Weights of a small GPT-style language model, trained from scratch on English Wikipedia: 93M tokens.
Each number is 128 + 24 x the weight over its row's rms, rounded and kept within 0 to 255. Layers, rows and columns count from 0. The size above them is the row's rms in percent of the matrix's.

# layer 6 MLP up, 384x96, rms 0.135, rows 0-199, columns 64-95
size [123  96  95 118 108  93  86  81 101  95  94  88  87  94 103 106  94  92 111  83 105 104 106 117 104 118 102 105 101 103  92  95  96  97  99  97  84  84 108 108 116  98  98 102  91 110 100  84 102  93  84  97 113  79  86  76 108  79 103 110 104 100 112 100  98 110 100 106  96 105 114  91  92  93  84  86  90 105 101  87 102  86  94  92  98  94  84 114  95  82  96  86  97 114  80 118 104 100  98 116 106  92 105  99  82 110  91  73  98 102 106 115  98 109 105  97 115  95 100 102  86 103  88 102  86 109  97  89 117 100  96  93  91 117  96 106 114  87  95  93 101  99 109  94  91  84 104 107  90 100 124  95 108  93  82 107 105  94  92  87  70  91  98 102 108 101  95 102  99  99  89 112  90  94  89 104 103 102  96 119  93  99  95  96 109  95 116 100  86  96  92 102 118 108  93 100  82 107  85  88]
[[108 151 165 136 105 125  76 101 140 147 127 169 112 125 135 121 152 138 124 105 109 134 158 151 132 105 106 122 150 136 117 138]
 [ 71 121 150 143 104 159 118  97  99  98 148 151 123 110 155 130 151 155 145 105 125 110  81 163 183 136 136 129 127 161  71 150]
 [111 166 165 151 135 129 112 108  97 107 118 151 143 149 157 134 110 130 147  88 127 135 174 122 120 114 123 104 105  75 133 121]
 [105 152 142 132 158 118 108 162 103  92 110 153  99 147 155 109 147  97 146  96  93 157  96 124 123 135 150 162 104 173 114 117]
 [166 127  79 196 125 131 152 131 147 146 131  85 144 149 165 121 134  88 108  85 152 110 151 126 139 147 160 135 142 171 147 121]
 [148 156 140  88 120  80 120 157 136 106 134 113 137 100 160 157 106 132 157 126 119 119 104 104 112 147 180 125 135 102 112 106]
 [142 126 187 115 113 125 128  96 151 118 102 156 144  97 113 172 127 131 127 121 114 155  97 137 122 121 117 120 112 122 156 156]
 [141 134 170 154 131 107 117 154 108 135 164  68 154  91 118 161 112 121 148 103 102 120 171 131 104 137 116 131 112 127 126 108]
 [183 166 125  88 137 190 102 113 156 135  88 119 150 120 125 142  89 103  90 146 142 104 119 115 112 138 120 119 120 104 142 121]
 [152 104 145 181 119 146 121 110 153  85 100 134 131 120 131 151 164 156 152 161 146 120 120  99 141 164 139 112 122  91 138 182]
 [124 106  88  96 163 114 149 112 143 110 152  92 109 119  96 107 118 118 115 113  87 120 117 133 128 108 113 161 105 112 137 104]
 [ 93 173 114 133 149  80 129 153 177 163 128 127 130 135 151 116 117 124 118 113 166 119 114 154 105 140 124 107 122 112 160  92]
 [129  82 164 142 130 159 139 121 134 102 153 129 138  62 127 148 128 135 109 139 128 147 136 137 149 101 132 123 140 146 140 113]
 [141 142 160 130  94 145 104 131 118 127 177 116 136 128 157 119 129  93  98 121 121  91 190 119 133 119 107 117 138 111 141 171]
 [157 154 147 136 154 128 148 100 158 148  91 142 122 126  79 156 135 150 160 155 136 196  86 139 148 128 129 141 132  76 157 103]
 [121 116  90  77 136 138 109 152 178 136 106 118 148  87 158 161 138 135 126 129  92 108 142 162 173 100 116 146 139 147  98 142]
 [118  83 126 155 122 132 137 141 129 109 120 161 148 124 118 175 142 180 109 113 154 103 142 112 140 137  93  91 151 146 153 132]
 [116 140 150 108 135 107 129 125 114 127  78 129 128 112 147 128 103 134 146 108  89 122 118 156 136 123 123 147 125 167  99 152]
 [ 73  84 110 113  76 128 116  76 118  99 152 121 167 158  98 161 145 131 138 126  98 117 100 117 115 146 107 136 154 138 148  97]
 [114 107 104 121 145 113 115  83 146 124 165 143 116 127 103 127 116  63 130 125 177 126 100 155 131 160 111  88 138 150  93 131]
 [140 155 109 125  97 159 160 129  90 105  94 125 146 125 126 102 126 145  78 120 108 126 128 112 125 141 101 171 115 110 145  95]
 [134 113 136 153 140  99 148 149 119 142 124 131 153 140 187 106 109 132  77 159 104 112 163 110 101 138 129 130 121 137 104  76]
 [176 127 131 129 123 113 150 112 114 144  96 128 154 139 136 145 167 131 154 136 118 156  93 143 126 110 137 122 134 104  98 143]
 [ 87 131 144 155 138 134 126 107 139 136 149 139 122 109 120 107 116 114 177 155 112 133 149 119 122 114 129 160  99 148  94 130]
 [172 107  87 133 115 117 151 103 120 124  98 175 119 139 117 125 160 102 140  91  86 111 128 117 139 137 137 107 137 157 144 104]
 [168  91 143 127 138 113 125 145 141 123 134 119 123 100 164 157 151 137 162 129  91 141 138 100 102 130 128 174 114 127 168 120]
 [112 174 149 146  67 186 137 144 108 130 110 131 112 147 129 134 145 122 124 136 129 114  88 138 122 146 121  93 161 145  83 155]
 [107 130 127  99 115 158  90 104 142 115 139 136 115 118  69 161 172 121  84 149 124 132 127 162 191 113 113 127 167 120 134 160]
 [107 131 112 136  92  78  95  89 189 121 111 131 127 141 152 103 118 109 136 112 133 128  79 123 134  82 175 170 160 137 145 142]
 [104 132 132 137 131 110 120 126 154  93 149  65 123 102 149  76 105 118 107 147  86 126 116 167 164 136 111 120 142 109 160 138]
 [148 191 121  80 110 130  92 132 125 118  91 129  85 132 123 139 143 117 119  84 132 120 129 131 152 122 167  97 152 117 132 106]
 [ 90 135 129 143 148 127 126 124 115  87 116 173  93  98 137 134 118  96 167 124 118 134  99  88  94 141 155 112 166 120 154 154]
 [136 152 176 115 146 138  96 170  92 137 179 121 103 146 134 101 112 174 128 158 117 113 119  85 107 109 138  99 128 105 111  96]
 [118  52 133  80  97 109 136 134  78 119 143 104 173 131 134 201  93 133 118 143 113 136 155 122 131 119 117 162 146 145 128 132]
 [137 160 144 103 132  71 115 120  94 140 124 158 100 138 109 117 128 101 141  89  87 127 145 135 136 154 136 111  85 126 136 155]
 [141 120 100 152 103 149 162  87 113 105 116 133 144  96  99 133 113 147 125 117 157  91  87 140  90  88 118  92 111 182  97 143]
 [128 154 135 155 174 134 145 178 112 125 147 160 125 127 154 114 133 129 143 126 143 114 172 127 109 114 106 112 131 130 139 121]
 [114 101 124 115  95 138 141 152 119 145 125 175 145 198 139 107 109 172 129 150 109  85 129 122 129 141 146 144 109 178 100 115]
 [118 120 148  96 117 135  98 167 179 129  93 135 123 118 162 152 174 102 125 138 122 135 111 102 114 109  67 123 135 131 100 142]
 [152 158 112 139 115 106 144 165 112 183 105 169 125 174 116 129 120 188 162 130 120 116 137  98 130 141 126 133 122 132 156 155]
 [115 102 102  94 132 123 121 117 100 152 141 134  82 142 101 172 135 177 159 113 162 119 119 139 144 162 147 114 121 105 116  94]
 [165 118 110  88 166 134 156 142  66 108 137  91 115 152 181 150 106 139 139 115 144 154 144 164 139 125 145 152 114 133 161 116]
 [128 165 160 110 148  66 130 154 125 102 141 120 102  94 135  99 148 144 115 125 132 120 135 160 135  99  91 149 109 116  99 120]
 [105 120 104 136 146 161 146  96 121 135 148 138 138 135 158 138 120 114 139  71 121 123 150 120 130 147 146 168 122 132 140 122]
 [129 178 108 133 118 152 125 125 136 126  97  78 133 142 139 120 140 109  79 103 143 131  93 156 153 120 170 143 122 114 145 131]
 [161 139 101 125 129 132 159 115 105 112 133 161 148 157 191 168 131  81 132  99 162 135  88 124  90 109 111 113 164 114 104 100]
 [140  98  90 108 147 153 115 120 122 103 154 127 145 203  95 124  84 156 131 138  86 133 127 124 155 148 139 136 106  85 136 151]
 [103 144 162 157 104 120 159 136 139 103 179 114 174 140 131 133  90 108 167 160 178 157 130 121 131 156 138 151 135  98 138 154]
 [109 124 151 130 117 141  89  97 129 131 115 153 124  97 125 108 113 135 133 145 127 111 148  93 123 112 151 164 125 133 156 117]
 [103 174 157 121 135 130 162 100 137  97 143 156 139 135  90 116 138 108 139  89  96 100  73 167 136 151 140 175 111 144 129  97]
 [136 111 115 118  72 171 151  98 135 115 146 122 154 103 139 136 136 101 135  92 133 119 114 128 108 128 104 134 100 133 168 150]
 [129 141  93 150 100 115 126 101 136 103 119  94 132 109 140 181 180 142 152  98 166  76  90 109 148 134 129  98 137 190 131 125]
 [142 117 129 146 104 106 158 136 148 113  91 132 108 130 168 101 151 131 127 122 148 113 119 116 142 131 137 137 101 135 124 147]
 [ 97 171 127  67 123 123 116 126 147 124 184 116 156 133 152  98 144 157 148 122 147 104  81 157  96 111 148 114 143 102 156 114]
 [ 93 161 152  92 122 147  90  72 141 106 129 123 154 124 144 160 151 126 128 139 173 167 133 145 111 137 110 139 132 131 130 117]
 [124  77 150 129 151 151 143  89 108  98 104 145 132 122 104 151 102  84 110 136 116 104  98 130 141 162 114 125 118 115 123 107]
 [102 145 130 142 109 124 154 113  99 116 134  95 139 151  90 136  96 106  92 149 170 127 138 128  76 153 118 145 124 138 164 146]
 [120 121 118 140 159 119  87 111  89 134 124 122 175 177 112 108 113 134 101  76 109 119 173  97  82 113 124 173  93 110 118 149]
 [137 107 158 107  72 112 111 119 111 125 120 102 125 128 104 125 128 133 176 125 113 112 117 123 114 111 125 104 115 107 113 149]
 [ 83  47 139  91 156 122 102 125 133 104 155 140 158 141 122 143 128 119 145 131 137 147 148 132  84 124 131 128 136 145  92 127]
 [133 133 132 127 101 192 138 105 201 142 123 152 184 102 127 116 130 142 113 134  94 118 153 112 126  85 172 117 118 109 110  88]
 [119 123 161 153 142 124 154 112 131 108 110 135  89 164 104 186 139 132 121 157 155 132 129 142 151 176 114 146 148 131 101 168]
 [153 131 117  94 130 115 102 110 143 150 141 117 153 101  93 127 143 113 143 129 108 116  87 116 113  98 134 151 172 163 132 120]
 [159 153 131 101 132  98 118 154 147 141 143  61 132 154 146 118  97 127 132 164  83  85 126 130  98  99 109 128 129 148  78 148]
 [165 150 131  87 129 123 159 164  96 113  87 117 138  95 187  75 123 114 120 119 178 143 140 127 123 102  83 146 131 153 121 119]
 [117  96 122 153  99  67  92 117 174 131 105 133 118 118 127 117 133  88 158 134 125 105 173 118 114 138 106 137 125 128 112 121]
 [129 136  79 143 116 188 115 140 144 137 168 126 104 160 158  89  73 121 113  92  95 109 138 141 136  96 145 108 118  77 116 141]
 [119 126 136 114  84 138 109 144 145 158 134 100 157 114  96 113 154 115 192 133 142 132 129 137  98 115 101 115 112 141  85 162]
 [135 162 118 118 116 154 112 123 141  87 137 151 129 138  98  73 115 145  97 125 140 139 153 151 140 139  98 108 121 141 156  95]
 [122 144 146 120 113 134 108 131 117 171 145  56 157 167 145 138 117 163 127 119 112 106 146 133 157 145 161 117 113 155 173 112]
 [126 109 128 119 150 118 103  94 148 144 149 108 165 149 120 119 103 123 127 163 121  94 149 106 113 128  88 168 125 160 119 110]
 [132  82  97 129 125 125 180 106 167 114 127 118 102 131 122  99 130 127  93 148 134 125 154 131 111 123 147 133 127 127  73 102]
 [134 158  73  93 107 151 144 110 146 150 144 145 128 164 158 121 140 126 125 130 146 100 149 130 147  96 114 131 201 174 135 143]
 [100 134 104 124 127 143 132 103 133  77 138 107 123 143 150 106 158  78 168 148 129 133 101 165 103 118  64 141 133 132  85 165]
 [112 130 166 166 138 119 111 169  99 126  71 127 117 106 128 129 144 163 128 128 157 105 132 183 135 145 188 117 153 146 146 146]
 [123 152 123 113 147 129 127 171 121 152 108 136 162 157 130  94 127 160 154 111 131 162 138 142 115 194 110 128  97 132 108 149]
 [127 162 137  85  81 180 104 105 147 105 129 156 122 141 141 147 120 146 158  52 136 119 104 154 141 120 135 114 150 128 118 109]
 [122 132  98 156 122 162 111 127 152 145  79 138 118 140 131 150  88 120 116 146  96 113 151  87 138 156 128 125 151 117 168 153]
 [140 146 100 122 168 122  93 103 135 168  56 148 136 115 106 134 127  96 139 116 102 121  89 118 132 121 139 140 121 122 142 130]
 [ 72 165  97 125 129 143 120 143 138 114 147  96 133  82 119 101 145 183 104 122 140 111 150 128 138 145 154 101 142 138 155 103]
 [176 116 161 113 153 105 130  97 114 128 141 115 161 103 159 123 117 178 142 123 126 111 200 147 134 122 123 164 119 177 126 111]
 [127 130 161 113 148 168 113 126 131 138 109 104 141  99 100 112 104 107 159 146 106  99  91 156 163  98 118  69 127 116 169 104]
 [ 82 109 106 151  95 130 110 118 151 158 138 133 111 135 133 157 119 146 100 124 145 109 116  98 146 117 106 129 132  96 117 122]
 [161 115 131 127  99  98 144  98 135 142 103 108 122 109 116 107 172 135 127 145 116 145 100 117  99 126  92 113 172 156 120 139]
 [135 172 116 128 134 146 150 115 113 143 122  92 140 115 114 144 113 129 124 158 142 106  96 123  90  91 118 139 116 156 135 127]
 [ 66 136 148 129 128 157 170 123 146 146 132 147 135  97 126 141  74 129  85 127 136 138  94 111 160  84  92 117 158 137 111  87]
 [111 138 121 119 143 117 116  83 160 167 135 104  95 106 153 119 120 149 139 106 148 125 134 127 114 108 141 130 134 124 126 144]
 [106 136 172 122 123 132 105 173 125 127 166 126 139 120 183 159  89 183 136 143  84 142  86 102 127 137 121  67 152 118 145 144]
 [120 125 160  85  95 128 136 131 141 118  96 144 155  83 120 137 111 115 144 141 129 128 157 158 102 102 125 114 138 123 115 149]
 [170 146 121 152 130 136 107 132 105  93 118 112 189 122 148 154 140 135 169  81 106 125 124 142 144 140 150 147 124 153 138 126]
 [126 145 117 117 137  94 137 115 150 131 158  80 104 144 126 159 124 118 124  59 157 133  83 150 122 143 118 134 135  87 152 162]
 [122 114 112 133 146  97 142 137 144  99 125 121 141 127 167 106 129 129 118 126 126 129 116  93 156 118 168 147 131  96 153 120]
 [111 149 151 121 139 132  59 125 115  87  88 139 121 135 115 112 158 153 168 120  84 163 136  91 118 122 184 106 152 112 138 137]
 [102 115  86 119  98 147 117 137 101 110 162 126 165 131 104 143 120 125 144 139 129 134 129 136 135 157 115  96  89 116 150 141]
 [148 194 140 155  88 160 148 108  90 143  82 137 145  61 127 111 133 124 142 123 109 118 123 130 116  84 141 105 139  99 128 123]
 [ 93 154 121 138 126 118 139  81 185 123 120 173 148 104 156 171 111 131 122 172 162 122 123 131  98 118 127  57 157 147  91 154]
 [153 128 103 124  89 152 121 157 145 101 123 128 129 179 118 100 122 120 164 140 123 135 157  82 112 129 131 104 135 190 104 150]
 [185 133 122 106 137 189 153 132 149 167 126  92 159 117 111 117 125 123 165 146 123 134 163 129 182 114 131  97 132 149 133 145]
 [111  95 130 130 104 120 126 171 121 112 158 126 171 133 102 124 108 127 125 161 145  96 117 105 158 106 122 139 163  94 151 108]
 [ 88 109 131 109 122 116 119 100  96 123 130 107  79 133 144 138  97 117 156  70 113 100 164  78 116 142 161 130  92 104 111 139]
 [149 122  83 155 144 120 130 143  98 139 141 118 170 149 119 132  93 133 152 107 136 128 161  95  86 127 168 142 113 134 160 123]
 [139 135 161 143 145 127 191 189 128 141  96 115 154 113 124 116 156 161 146 203 200  99 125 112  97 114 138 118 113 105 158 129]
 [ 80 162 121 115 149 140 101 123 131 120 101 143 143 116 127 105 128 109 151 112 167 110 104 100 146 137 147 140 152 159  68 130]
 [150 132 135 169 140 142 107  95 129 143 171 170 117 103 133 116 158  99 176 136 118  98 107 118 125 100  86 136 146 131 103 154]
 [156 138 127 109 143 151  92 145 143 118 163 102 162 109 145 159 136 108 132  91 110 170 133 160 119  99 126 150 138  93 102 112]
 [ 97 130 104 138 131 123 131 147 149  91 141  72 111 129 120  88 108 110 161 117 102 170 122  96 117 109 125 128 149 120 122 137]
 [153 141 157  97 156 169 172 147 136 126 118 118 135 105 126 122 163 138 118 179 113 112 134 147 110 114 107 138 120 120  96 138]
 [131 134 144  92 147 122 116 136 153 123 132  88 133 118 165 119 123 165 127 114 101 109 115 144 122  99 158 165 139 124 146 108]
 [ 77 123 139  96 124 117 132 123 142  89 120 149 105 117 129 111 123 141 104 144 107 140 111 141  72 144 131 149 162 105 127 153]
 [129 132  98 125  95 114  95 163 101 103 171 103 159 130  76 140 122 134 115 140 104 145 118 138 107 147 120 148 125 131 121 132]
 [160 106 139 103 149 109 139 139 118 113 152 141 120 101 132 109 104 143 140 148 116 149 145 108  72 136 147 124 165 110 131  97]
 [172 119  69 120 160 147 115 134 120 112 111 150 123 134 158 117 161 156  68  97 174 151 137 127 112 140 157 138  97 137 152 108]
 [142 123 142  92 105 116 130 130  88 114 132 145 105 115 128 115 146 129 100 171 119 115 132 156 143 117 105 110 114 117 149  77]
 [115 138 122 135 179  98 156 139 133 131 142 141 157 110 104 114 138 161 146 156 154 160 170 101 162 147  93 110 113 114  88 146]
 [140 119 110 187 137 111 127 112 126 125 129 179 128  89  95 126 148 120 144 117  98 123  89  81 113 129 115 126 178 115 100 126]
 [131 135 109  99 116 115 116 138 175 184 176 137 149 125  93 123 122 123 166 116 129 168 104 134 106 146 137 167 145 109 117 140]
 [135 130 111 163 118 114 110 155 118 112 167 177 118 154 116  81 149 184 141 124 129 137  80 107 163  95 107 147 150 150 153 125]
 [181 166 119 110 100 118 118 111 164 131 158 114  74  95  89 139 125 144 131 109 130 117 126  96 123 136 134 160 148 153 117 116]
 [151 124 115 113 108  81 121 112 154 130 103 117 157 123 174 136 110 119  84  72 148 118 155 119 122  92 151 137 129 156 142  97]
 [129  85  91 141  83 107 145 131 165  99 108 109 152 110 128 130  67 105 129 118 119 123 115 124 111 125  60 134 140 153  95 164]
 [138  82 138 141 124 118 124 127 143 104 130  99 172  93 112 129 149 117 164 113 137 122 149 133 120 148 146 153 121 130 142  60]
 [107 165 112 160 135 114 172 111 119 132 102 106 124 134 134 157 165  93 134 106  85  95 131 106 125 116 113 156  95 111 107 121]
 [131 185 131 113  71 137 131 117 189 103 122 116 124 156 105  78 137 146 138 110  98 107 157 127 139 126 121  92 114 121 124 155]
 [ 67 163 132 147  70 175 130 147 156 129 163 115  91 110 122 148 110 117 146 153 120 103 127 125 125 138 139  95 131 128 138 121]
 [124 100 151 102 125 136 100 159 139 115 161  79  88 160 110 126 156 124 107 146 129 150 126 110 162 153 122 143 118 133 175 104]
 [103 125 138 123 108 123 150 116 179  94 119 121 121 115  90 126 129 122 159 114 142 130  54 144 151 152 121 137 175 151 116 104]
 [127 142 172 125 118 102 104 116 100 117  95 152 130 153 134 134 131  98 139 133 101 141  96 101 130 137 148  94  78 142  95 121]
 [149 173 112 148 112 139 104 138 123 138 115 125 187  94 125  79 163 112 125 160 114 171 108 102  88 127 109 166 144 120 148 145]
 [149 158  91 104 129 171 144 108 164  99 130 131 169 133 184 144 109  92 152 130 144 160  56 145 109 146 139 159 181 123 137 149]
 [166 138 147 114 181 103 149 131 137  99  74 133  96 142 127  97 154 168  85 141 113 139 136 165 134 102 111 140 126 155 127 158]
 [109 158 117 141 134 145 127 152  62 102  98 125 101 132 111 129 109 130 139  84 101 167  90  69 118 125 157 118 142 169 114 100]
 [148 141 106 142 122 131 108 115 152 154 131 150  81 186 131 109 175 149 170 123 129 130 109  82 126 127 130 131 153  96 132 108]
 [139 134 103 157 105 113 116 127 137 133 114 198 104 157  99 110 109 136  90  81 121 114 131 107 123 114  72 128 134 118 168 103]
 [146 129 151 116  98  96 146  67 114 107  82 135 113  78 121 136 130 122 128 180 145  91 119 100  95 120  97 139 124 105 133 102]
 [145 116 100  90 152  90 138  98 129 143 150 144 141 150  83 117 135 173 119 118 128 160 114 113 118 134 110  89 133 130 133 153]
 [121 133 163 110 133 140 149 153  86 136 117 130 120 173  97 147 108 118 150 139 125 113 176 177 109 142 143 141 132 169 119 151]
 [ 93 133 140 132 146 101 100 105 134 143 138 148 139 100 112 123 105 147 145  59 174 129  80  75 138 132 126 138 131 109 171 118]
 [140 123 123 158 101  94 153 142 115 111 149 135  58 159  82 136 123 146 115 107 114 139 157 167 139 125 131 126 109 126 171  88]
 [157 137  89  97 125 140 129  66 106 116 126 121  73 138 124 117 164 103 103 102 141 139 123 171  78 170 150 167 122  78 128 133]
 [106 127 128  99 121  59 109 159 166 119 134 128  93 144 109 122 132 126 120 125 124  45 127 118 124 135  99 124 177 141 121 170]
 [109 174  84 105 106 104 117 111 131 101 149 130 149 162 129 142 127 131 100  99 142 136 162  96  94 104  75 130 121 105 118 124]
 [ 96  99 140  98 104 131 164 101 155 117 137 133 131 107 154 134 137 132 143 135 143 144 100 161 128  82 150 133 130 171  64 114]
 [140 120 113 153 132  96 148 154 147  87  82 137 132 141 113 155 137 135 163 145 116 131 100 125 133 142 126 108  84  85 155 153]
 [117 118 115  76 151 110 101 151 164 116 116 156 118 157 128 157 108 108 110 167 142 132 153 140 142 119 115 150 128 108 103 170]
 [133 127 180 149 175 112 160  77 182 150 170 118 161 144 116 151  97 129 122  93  85  96 108 127 107 138  90 114 113 133 142 172]
 [120 144 155 119 131 108  99 150  93  99 147 161  94 131 140 175 135 104 160 144 127 136  93 135 143 116 151  73 123 142 126 155]
 [ 82 107 115 151 125 135 125 181 165 162 136  99 120 169 131 124 129  90 127 200 124  93 146 166  89 129 139 107 123  92 142  83]
 [139 131 153 107  98  95 149 113 113  94 103 134 112 132 122 150 133  87 123  77 173 124 103 121 122  91 142  72 146  64 114 130]
 [132 109 142 110 127 115 152 117 142 152 108 165 160 146 125 134 135 155 141 102 136  92  92 115 106 136 133 130 158 112 136 190]
 [158 146 153 111 143 130 141  87 114 132 142 169  77 162 168 140 113 142 133 136 126 104 158 135 120 140 138 118 142  67 144 137]
 [144 112 139 156  98 139 124 111 157 126 157  97 110 106 155  86  66 151 154 117 122 134 135  85 116 103 152 102 108 119 147 119]
 [117 130 160 119 161 143 129  89 168 138 174 114 154 108 113  95 135 145 176 134 170 139 137  96 127 100 121 175 146 110 126 107]
 [114 162 108 150 137 138 161  87 129 172 162 181 170 164 115 140 116 110 154 116 168 131  92 119 116 150 167 141 148  78 112  78]
 [131 139  86 142 117 106 116 143 129 147 172 122 166 138 118 128  98 131 175 114 174 139 164 123 109  97 117 128 112 172  92 104]
 [157 103 133 110 114 164 130 144 141 165 123 130 139 140 104 142 135 144 117 123 134 126 101 146  95 144 108 125 168 117 144  91]
 [141 134 108 126 132 110 150 104 128 142  91 117 149 133 140 126 110 104  98  72 139  98 129 132 106 149 114 161  87 172 116 143]
 [142 142 121 105 156 131 119 117 132  83 148 148 126 155  58  72 146  80 152 105 111 138 104 119 159 143 142 132 121 110 166  94]
 [153 102 106 103 105 120 187 133 134 126 142 151 142 168 115 115  96 139 115 162  89  86 116  96 114 154 102 125 139 113 124 127]
 [141 112 115 110 153 145 112  80 131 111 130 107 135 140 143 125 115 114 142 131 115 105 184 149  94 156  76  87 115 136 132 125]
 [144  95 120 133 113 191 129 106 147 139 158 143 106  78 122  76 142 147 140 106 140 114 138 121 132 127 125  80 144 164 124 145]
 [132 114 112 113 105 135 173 184  90 131 122 143 160 138 171 166 156 169 111 147  97 161 107 171 169 118 125 111 143 117  87 110]
 [122 134 140 108 102  71 135 153 187 133 107 103 139 161 119 136 123 180 113  89 121 148 136 153  97 136 122 140 107 104 127 103]
 [115 150 123 160 173 141 143 132 105 129 120 147 161 137 107 151 110 167  94 146 142 128  89 104 115 135 119 121  95 105 158 142]
 [139 110  90 119 111 113 164 164 160 177 131 117 147 141 119 148 107 118  96 135 129 136  76 102 152 107 153 119 110 139 145 130]
 [148 144 135 161 159 110 150  97 150 167 155 139 135 116 122 150 130  61 123 147 132 137 122 136 153 140  74 134 101  85 146 123]
 [ 97  94 128 157 176 134 164 113 156 125 117 127 117 119 103 114 107 145 141  95 133 126 126 107 142 147 111  89  98 136 141 121]
 [120 140 127 157 107 157 160 138 121 130 123 170 121 129  97 106 145 122 138 133 127  95 108 118 111 161 138 109 103 168 158 168]
 [133  95 174 134 106 142 143 155 118 112 139 145 161 123 145 110 184 127 138 145  85 113 124  88 124 125 141  83 131 110 150 114]
 [132 147 133  97 115  93 144 119 113 123 134 114 104 180 145 118 179  85 118 135 150 122 112 125  83 153 139  88  77 129 141 148]
 [ 83 154 124 141 166 158  82 141 132 165 164  98 122  91 165 163 151 149 128  79 139 111 102 144 103 121 121 139 118 129  88 144]
 [119 111 149 132 127  78 155 129 122 142  81 120 128 167 101  88 177 125 118 130 102 123 147  93  94 121 135 137 126 119 122 146]
 [121 148 143  82 146 107 105 110 142 113 130 154 141 138 112  98 109 133  92 130 145 127 120 115 114 144 125  89 150 123 155  60]
 [119 148 123 107 145 119 141 125 108  88  98 106 172 112 180 136 112 149 117 109 166 148 121 107 120 107 130 158 148 110 136 123]
 [142 184 202 111 161 129 125 120  77 122 138 118 124 120 109 131 106 124 132 120 131 119 110 110 126 143  98 134  68 131 151 173]
 [135 148 139 127 125 123 146 125 109 140 128 111 183 154 160 109 173 112 124 146 158 147 130 145 111 100 152 138  81 102  76 121]
 [116 122 121 137 112 135 116 148 141 112 105 128 167 146 107 148 118 113 120 154 116 146 135 110 167  89 131 136 127 152  87 106]
 [133 108 120  71 115 130 117 118 139 125 126 109 121 111 100 101  80 144 100 144 127 113 140 165  95 142 139  76 122 169 114 122]
 [117 121 129 115 135 106  85 157 153 119 124 124 125 141 145  97  63 132 161 185 126 101 130 125  98 119 141 123  98 113  88 158]
 [125 178 145 137 117  92 101 131 113 171 138 154 114 177  87  90 116 120 107 150 123 117 156 152 120  95 101 123 108 157 138  95]
 [157 122 153 132 124 130 112  99 114 105 172 100 121 148 112 187 132 148 137 153 129 115 141  85 130 122 119 129 115 113 126 154]
 [110 113 138 115 129 110 143 127 184 156 174 172 176 156 158 109 132 160 118 122 123 113 137  96 115 123 112 130  89 151 148  96]
 [120 115 127 114  86 110  93 163 146 138  90 115  91 101 143 113 128 149 132 161 166 102 168 158 112 108 118 147 132 134  90  96]
 [148 140 118 119 130 148  95 158 117 145  96 137 161 123 148 109 152 137 170 139 212 157 165 124 113 102 183 102 187 117  97 122]
 [143  84 146 115 110 157  99  98  98 121 100 108 109 139 144 165 104  85 137  96 134 151 157 119 131 145 156 150 156 148 139 185]
 [124 155  93  99 119 109 141 167 166 138 112 120  72 111 120  91 158 103 135 123 169 125 131 112 140 132 152  63 127 155  97  99]
 [122 131 126 126 136 173 118 106  93 141 139 145 171  42 156  73 105  84 130 113 149 103 111  90 132  99 134 147 163 150 102 161]
 [147 137  93 135 170 108 109 160 117 110 158  91 127 127 142 112 184 140  80 104 108 191 128 119 119 125 115 133 115 128 165 125]
 [142  97  59 140 136 149 117 113  97 141 112 112 102  88 143 146 121 116 123 132 108 102 114 130 124 128 183 125 100 136 144 148]
 [139 148 157 147 114 111  78 141 136 159  57 115 132 143 169  97 137 160 127 119 113 122 101 115 114 163 116 181 109 126 109  92]
 [143  90 108 110  98 128  99 126 131 120 114 147  72  98 119 134 100 163 121 108 115 111 152 150 116  82 107 122 122 126 123  93]
 [158 101 119 151  96 133 135  99 136 147 114 121 119  74 122  90 123 136 113 108 101  99 120  87 164  99 136 163 131  73  88 134]
 [129 124  65 133 144 135 104  96 108 124 132 130 149 104 115 139 132  72 109 141 128 150 127 101  93 150 110 143  54  62 133 140]
 [154 116 145  88 132 143 132 135 113 123 119 121 176 151 184 138 126  90  71 135 134 136  65 140 100 101 137 109 161 102 109 141]
 [140 131 141 164 114  66 137 132 133 164 144 173 171 133 161 125 173 128 100 123 146 116 107 130 103 115 128 118 108 115 141 150]
 [114 122 110 129 134 110 113 185 101 109 121 138 151 144 121 129  53 149 106 186 139 132 159 137 158 174  83  71 158  83 155 136]
 [107 143 153 124 120 118 113 121 124 148 104 105 113 110  95 146 136 151 128 101 130 115 115 142 121 119 129 132 123  84 106 137]
 [134 127 127 145 109 158 133 150 104 162  88 156 132 118 100 109 114 152  93 151 109  93 168 133 129 159 153 153 105 110 134 134]
 [120 159 136 157 144 109 137  93 132 143 111  86 166 113 133 131 147 107 120 146 141 133 119 130 161 120 121 149 111 146 100 135]
 [115 151 101 156 113 122 156 135 192 152 134  93 107 136 143 133 126 133 137 101 116 169 181 135 138 129 142 175  65 143 103 107]
 [148 160 135 139 107 133 141 103 109 136 176 142 149 119 166 140 136 102 169 108 158 122 139  70 102 137 158 162 103 125 105 113]]